config.toml
hidden_size = 256
vocab_size = 4357
norm = "rmsnorm"
norm_place = "pre"
rope_theta = 10000.0
attn_scale = 0.177
init = "orth"
optimizer = "muon_hyperball"
lr_head = 0.0277
schedule = "wsd"
decay_fraction = 1.0
max_steps = 3257
Each number is 128 + 24 x the weight over its row's rms, rounded and kept within 0 to 255. Layers, rows and columns count from 0. Numbers have three digits each. The size before them is the row's rms in percent of the matrix's.

# gate: layer 3 MLP gate, 704x256, rms 0.0454, rows 423-453, columns 0-63
# up: layer 3 MLP up, 704x256, rms 0.0454, rows 423-453, columns 0-63
# down: layer 3 MLP down (transposed), 704x256, rms 0.0454, rows 423-453, columns 0-63
gate423 106:096143124164145141122165109128120164159161121136124133138129122129138158133158121120141157149172153103116093159137116129144109117154132112123116084113139094103154147118192136174134140157165123
up423 094:145105124136131103129113153127149133133086114149139138104150118117117125123112131158131109145131130127148150114113136108086139099107140127137124149161098155104061106142068111130142177147121092
down423 101:120135091149126158112174103123122118168122107095139137157132131142120145156148115154137160153150133127101104152141119118138132136149129108120129098111140094110157169117195150145143144135175160
gate424 099:132139103115171153115127124099151097137132161133118097133109199074162113156109141095114069127135139139122106129096169167124075142103093122121090132124132103149129099125129163146122098135119138
up424 106:111144116106123155140154108089150162144113153175138115110115154120151183144139142095115086124107115136101096142104156152119117172145104138121074143110139114160146091109141118113107078129127108
down424 101:144122159144113088146118141153090138097159106088129149095157082145065127100142147141125192130163134134157160123137128107137134113121124126111161130134139151108126178171133091129148157104128116
gate425 104:106168100094168152102136121082150149130151188162114152169122134140123099114149145163113148125155136144142079132103163137093126103130117108075147094115130139161086147166110128127097105114136084
up425 088:134121124168091116097104104136099140129121074136149125100117143118131107186114087129106157125111141121113137136139116097137130139122159136144139173121109169113158118120140113134145129180135106
down425 098:172145090158140151124101167091170167153141157143140166137102137148136083149133148179105142149158098150147144148107172108104120123087152106091175117121140155158079141150079131123136149125111094
gate426 107:113153096119112189145129102094153156111102119139082130145138140081112147158121126080098112136118135114121134128111146126078117103142158141123111141102164153136154128145130124115100125125120129
up426 096:101163098089111137154136100087133139106141119125094110142103124076140094115146179066130140151128145131154128124112138109090127098113147154149161191103154138103173126143165110130117148137135105
down426 111:154130147128147092116153145135072148127142126092144131086123106189149118126144104172155170110124116151109100134134128125156124132124132119130143115136105133107095083097143167095125137132129118
gate427 074:111100148113141132109108136110099118148122121143154135119154131090112120150159125141109148118131108121160114132114136140090080135150136178102130141122176159125098133100115117129174120132152133
up427 066:168104118105122105101150153133154129084114097107097132156109143127113125078155144150089155125134149162123152110085148137135106139187157164118101128100107100137110081119139133124129114131111116
down427 073:157126102136136136152165106144136135101139118113101128150158113157125114099130114123112115125145153123108138093113128108157117113155139093165149119111119122118158109173148120107123110117140135
gate428 094:122110180152138121122137137129135108106144111122177189102077116121114122106140105118127161140104149113130102132130135118113128113094088117090132100082099131126081083155107114128137147130130130
up428 096:130137151129148111079134101131108100107140120160128128151104094114114141112140129132125101156123151096118112156120115118160151129135171098115129073131164136112087103067104155129107119152130125
down428 098:138107125087123105116145111119178139106136132128106118170106149126117114147158145183124112163137129110109105126121042107148152144133133097152150143095156140133121159079166101166130099138132161
gate429 105:094132092096113100112155103117122151152103103143119146146140129145131169111095136179119102158104208152124124106111165112130172132153162126106128119107153089111141142151124124139137142121163145
up429 090:091135125107130118107137091152146144182095123126109062149146153138169128110079170158124141165113174132134119119114143159084121131141143132159073170101145084118103087131151122109133114120104156
down429 098:214143140151154127134082138130124096126162152144118141106093127134098097123149104096137137076153064123110141149158119135153103144106130116137128130167096145150123128100106139154114109144108114
gate430 098:111138131135144105097169122131147160132101145117145144164132122095134125123167126163105091163114153140098154139159152095118146108105131134126175116121157149098188089142076130125114136102164113
up430 115:125121151125116164127128129120111111136121111103144131169127142113084090137151113151146131111109112121147137141151124135114133103111128171133121173148157171136133085133102138153121161117159137
down430 099:137136101130161103126131139138153090113127115134128129130116121132146124141081160096103135135150145123086125106132136067116149158132161086149120129145154142100144157134139148080160094096062117
gate431 118:116175125160112119148094141115115105118108151143112094128133154133175142132147100169118103151157173134144157114122138119105107128153112107085135121130147122117096105120164159140068167128104126
up431 074:096122128130145145146118128143124139129104131139085167115094165117150112134134114123128148145124180138123151110122153160181092133117114095157104147144141143094129126072110150165081125151192103
down431 106:147092138092142144134148105134135102139135120125148161138120119114121130136092164090129158115110072129128096147138145146160161134096137149158113141135101116139178139134076110131160102120161139
gate432 092:124144097116132149144076115125116098124116121088130136135139063129093107139149108128129129150114111112123129091123120145147123126097094143142119128138128107140121145124153131129162105117139146
up432 081:115135137147142154158121107135117123130127114093101110131119068123126123083130113098157142132128091113109122109129084182163106126120121138160117127103140146166120138101142195100165130122117128
down432 092:131115187133133135137191125137155136114115137146138128114114181141159150126120116103142146123129156156141111169103134139141131131145137104124120159124096165112143124107137125126096134174099126
gate433 095:115155144137124108154105116148126104141119109120122152109154124173140139151110149142151085093138139116153142145130108131153098159103162135146135131106120119131141115149150134125099127156079109
up433 121:107143174179141098136118156131093113145160138152119127106130099093109113104159133137173128118140078113109104174074130120120129170144111138123121111176117107110128057131088099131114105136112131
down433 105:144132046082109178104131110110153169115074120127156124122140143135132155163095116121122124106101160120155162100149115105100123098117155107131127129098146156151165206109191138115153152095151136
gate434 104:165113078144125167112131141155144163128121109121161158099127162110139129121115106115095118122060115132130086099140088123155123119129141153147100163092148124112143168119126066090072150080147160
up434 088:164106098170148131096108123164122128114105132117112143134175142132132124117118151120109156127115144157115110101123080157134105140156160184127140173094140103092097103123096112124096106124153142
down434 099:128160203108114096137122120110098073118140138163119087163116117164111139143115184124164174139177158133107120111105162160115143095137095101125132127155149144126091113138132140116168092151107119
gate435 101:100119159149143151127116117129134100126142087118134129143135127165047138121108184100143134155132143137188097139105148167119126150171144119140119103126123163134082141117097117116114142135149127
up435 093:116094157133155141142125136122098112158109095147146147120142093127068177104105118098147136129122141114136114143130091186116128150135109106152144096107158121110133111137101125143112122113109114
down435 097:180107104134156110095146122085143152141145140124113116139116129103149134135146081147158134116132135125084136104143121101145141124077111146134140136135136095107160159063134133146158141124122110
gate436 116:123090169108136149174118139104089133150141138134112172125110139115112145154114143149144106105093125166140140128101106129153088150136112146171132129167151148165095131132107109149156064134108146
up436 103:139124154094132133157111136108139107155127099175125122148143117112121131164143173134135144146116145146133140085113089119146130085091120128159134112099171138141142094112097129141150112150117103
down436 113:125141075156129102111149123146141109157123144121142107110145111132147113106159119067112150142164103092133116113149148141127206107134148139076163129103142124136180102110143138107135170150149146
gate437 070:122132115130123120172125109135182104132170108128127110130106161097134126122110129092127128060143134126137108146111148132126107142152157114121070141114151142115146106112123129130062125128105119
up437 065:123111176133138139076142130101115133123144149099168110137126122163134150165164140118140150185116081137136136155150162119116157165143086093128150157188171117170130130152143115120155087137144133
down437 070:131110137170114126101108142123165140151110149108143101093097155141126177160120105111126129114115098126124102156156155132139155160150122088106094150109151108146123106147115142111142104118140136
gate438 107:123123098125163132090150139128118116093131114095159136154112149080075105104132120124152096133168159115134149175127147142117130130160157129105122141085123085139143097134182122121154135115129173
up438 080:117111100160128169156132112163127099118120135115130167131133116132126153104136164162145124095151133159093136118072137127126125142122132101082124112119127105137141122116160110137140102136078154
down438 098:143155136130119139194126113133108135171120132153116113121126098173155153103119161115126154115099125136110104069135104121126119121137074113150120146182154175123115171131097158144126122171136115
gate439 103:112143093108146125080142131129142115096124110125100143120109152169095093113162158109092139116108132130165122105113110139124106103142122141141158157147112092154144097149118156128137136095106122
up439 082:129139144120150131168125129134119130146128131143108099143134148093154156139091111132159098083126138142129153138127129088126173159093121106161141115141138177164090110144133145129135119116157135
down439 096:124117121114145127065121146118094123124130107119103159141105140172122114135143118118111163108093169135172133131096092124114106134112137131137162167120109102163127065181129138122141141113129118
gate440 102:091161113150178133147126092109064120110121156086131108091146115130136136157124194182162112157096131112134116128122086133111119114142111120111145130102127159135112125104132127142169126084130108
up440 083:144141146092101122101147166137164152133153154171105150156083116167123113104104110113096135134175109105083164141121151111126127094138138113125106121177148102106155124123148133127088112134094155
down440 096:110157104153148128150123130100091111131118167083129121079119138127128128154135174185160142147115117104130118109116091125094139134117104136123134111094151142103105141119131111146137146113172127
gate441 121:148113140119125142138106161101109144157183129138119130133126162115139152115131149134112144108139110158118093131129146104111163175076082103112106153143116124073132129120164091150133101197122097
up441 087:143129148135141174155087153104121149148162135157116180110150126128077150150145132109149155105197128149106141127130143137153111111116123173080110127125142119093146151128136128130128142173146108
down441 103:076141108149084098105162112143142105123087117132149111094123138145107129142144110128143089158126130123127163086139104159138088077148138152145128093108117119156103120171087163087125119064150150
gate442 085:080169136143133134115191146140115121164120129140173150097102107078117098136144106110174117156099141095162137105134149145141128095078127117129157111127116154088146127124132117106134151150173093
up442 110:130122139158168142142135113136094093179072145157144106119105154109098171145104116085124069133090139087149124121138080125156147146150123158109150165131123140138139118106096121117112124123124117
down442 095:101141115107087141101129122137118122132181140133125165092164108124146101101145120166116193120129100142135157106103151127115116101123126101106065100164125127103122134145143139149155141136107142
gate443 098:127145117136176141101163118141098157156084165127159130136167146121119096130151131127149146126088127114137147124124121173124134108151135140103139118079118101079106111099100104179091138150156125
up443 103:128102154143094128127103125107108120129142148146155123115112146110121115132104082137074107112141144115131081158126139133120115176092101135137148176108097135137138127142143177124139130127129109
down443 101:114114121094131098176139109129139133099130126135115126136145106123103141147136159144195129116122107120113156078133147099120117107127150119115118124129106122171099124120132103127116123137132149
gate444 110:107107125123162150109114114103147115116090154114144140157103143113135145100140139134086097156166144151101134165130139165135139144105158141072114153136125111129098147105147146091117149138104137
up444 101:135106132105169124136132109100144114122105134110139130121124114089124099121157137120109118142175142136104084177160153153081182157148120141135127137099136132139106148097135130107143130151103142
down444 103:132147113120090131137133120170106142149156079119110136118167133125095149133128133115140168136091124123137140087126092114112126140150110109144108094137137142133172099144094118150147103135149112
gate445 105:110154151082158148109154088109118129141133144099155155134129126138171096136123122087131113106101132133125128151140117169132116142154074099099102128139154123174134132127138151106130083106157109
up445 103:159098159160109115121137167144172129104114130114137106148073158156086131139166096171122116129123154173173130119150131101113132096135161144146128121148131139158127129135135115178169142162098129
down445 094:096163137118133137114153095110097143150112110102111161125171094120190116118125128088146130133139128112130134163160118163134101142137100116108141106125142105145119111141146116114089102118175098
gate446 064:172143114144130116123099087151100170138112168160129143180094125111147142173133138136136092111124148102191138107121123161127185170116113120134122167161133119151101141140120113132079147122118142
up446 079:076146127110114139171106132140158128163143109111121092160091111107163102155172122131130131138101148144123094146134131121129135143093125104102132116138157137117115150139108113104083149113056163
down446 077:064124126121108110151139141112156124165105112136090095125096106102166125116157094071118136110133163156087110155114142079150106116108118122088120137104143106105121141124087131103116162133123142
gate447 107:113122178149165131088153150123106127073069134172127126146161148105114152115141120126155113129130124162108177073134139165093083118142139100142107122121145146107143122110075117152158083144137122
up447 103:127130063118111138137090087132178126160163111105118152150112076123099113146111119175072115117105160098154097199129135097128136126113135155083106100119125112100099158150148121113095157114098155
down447 104:118146179198130153105118115128108118094076132175118094152155143121134144129134112125158130133121109140115142098108145147118101120125108078179151120113124155132101112113123122151166100167129144
gate448 093:169146122108163157117155078134140112101081145120077139122095115078180132110113155119161134137144100124129074074118118099141121127127115133146142116136164130112166157118159107119114141138136132
up448 114:120171105079115077105111114129175105154138144147144162126133131104135128154129137137181123067116156132136121106098101140137125136139149159089137134117147103122136125139113144146109151132106121
down448 099:114094147202145161151170120105074139128111099126136123144149123147102138090128097127085122193138085130139136120142171127081137100125096114162118139156097151144132116137159120125146121132150145
gate449 106:093155108145140146106139141104123124128065153168142145137153124151133135146150144107147093131128103117122157116131127137107153139126136118057138121118130142116121115119062118135162099126131118
up449 087:183131125112096104129104093127141133139171085121099098130130153143146132123111115120104146095170148107107139112113122152101145146109137153171125151176130112147136096155177136120087129118138118
down449 102:132159078154135131129148129118150129117084125146159136145147124147153116129127158068134115101134107156131130111131149120110155152122117132067122136130135134124083110139082111145156096124124147
gate450 093:140097134060123136148107141119126069155141087112170160144142156121166137141124112160170138160089149100103115104118116093132155159092153112158140118133150161126113145103158123122125112136121074
up450 105:167101171135075164123133118109164133131137139100127136143158113112140144135124125133115121108116088166139141135128130116091073129138142121149132141127137114129139131113147060137150093114167229
down450 097:133143130135164100114146167182113164143136157107136112104093118140075125114121116167141143132158188086126099143105142135141172128091092104116100128134119137090105131086112167106103142109150123
gate451 074:144138105088092101147149117129101149133110140124102145118110151138109126137145169080109121125178104162150160139171127111128086131122087143113144125176147111079176140147181107136168119124153113
up451 082:128145150120091079102126145128097133128132127094109138138116144129103127141147136090117134101148126180171118154125097082129103114121089165139109112164130114135137131122134140121167159100116141
down451 091:099129163166127093083129161157113132125160131143108155099107096099128147151138115149139147152130166160160126130127119110189122133102083132134120106147118117120141139137083144097126180105108152
gate452 091:109111133128125095145120113094127170112132127123108144170180087101153080101113105124142126140135145133148163136131106141096106153169127153126143159084152121166152096085120108163105129168132162
up452 115:107116098121141181103136121170139132158167125120107143133125157131140141153094144121133109112131084117110119131126143100096110096129095111106086137148135136147098154124143148112162102130125118
down452 102:133144186119099066163118127102153131103119130128132132136134163105123100131164127159139144159140163126125126091157103158149131164118161123142193108106112153131164096133129082118115128147121111
gate453 110:110152120150151132140127108179134148105165148135110153106155101091158147118103090123119151133145154162165142125110108103107077174102094149160121123119134117152122153131125112112142138115101140
up453 097:098151137124162163114156093129109110104183147139092172123166109075161125108121139161085118107188152152144116137132130113109095165138084145133169131112124107121114100143144121131136120120118122
down453 103:163125108130101101104127160081139129155092110139146112126121170187114130143139146121167119140114105095111122105139121149159186093128149104088123123140124165128146104120105157150115138135147097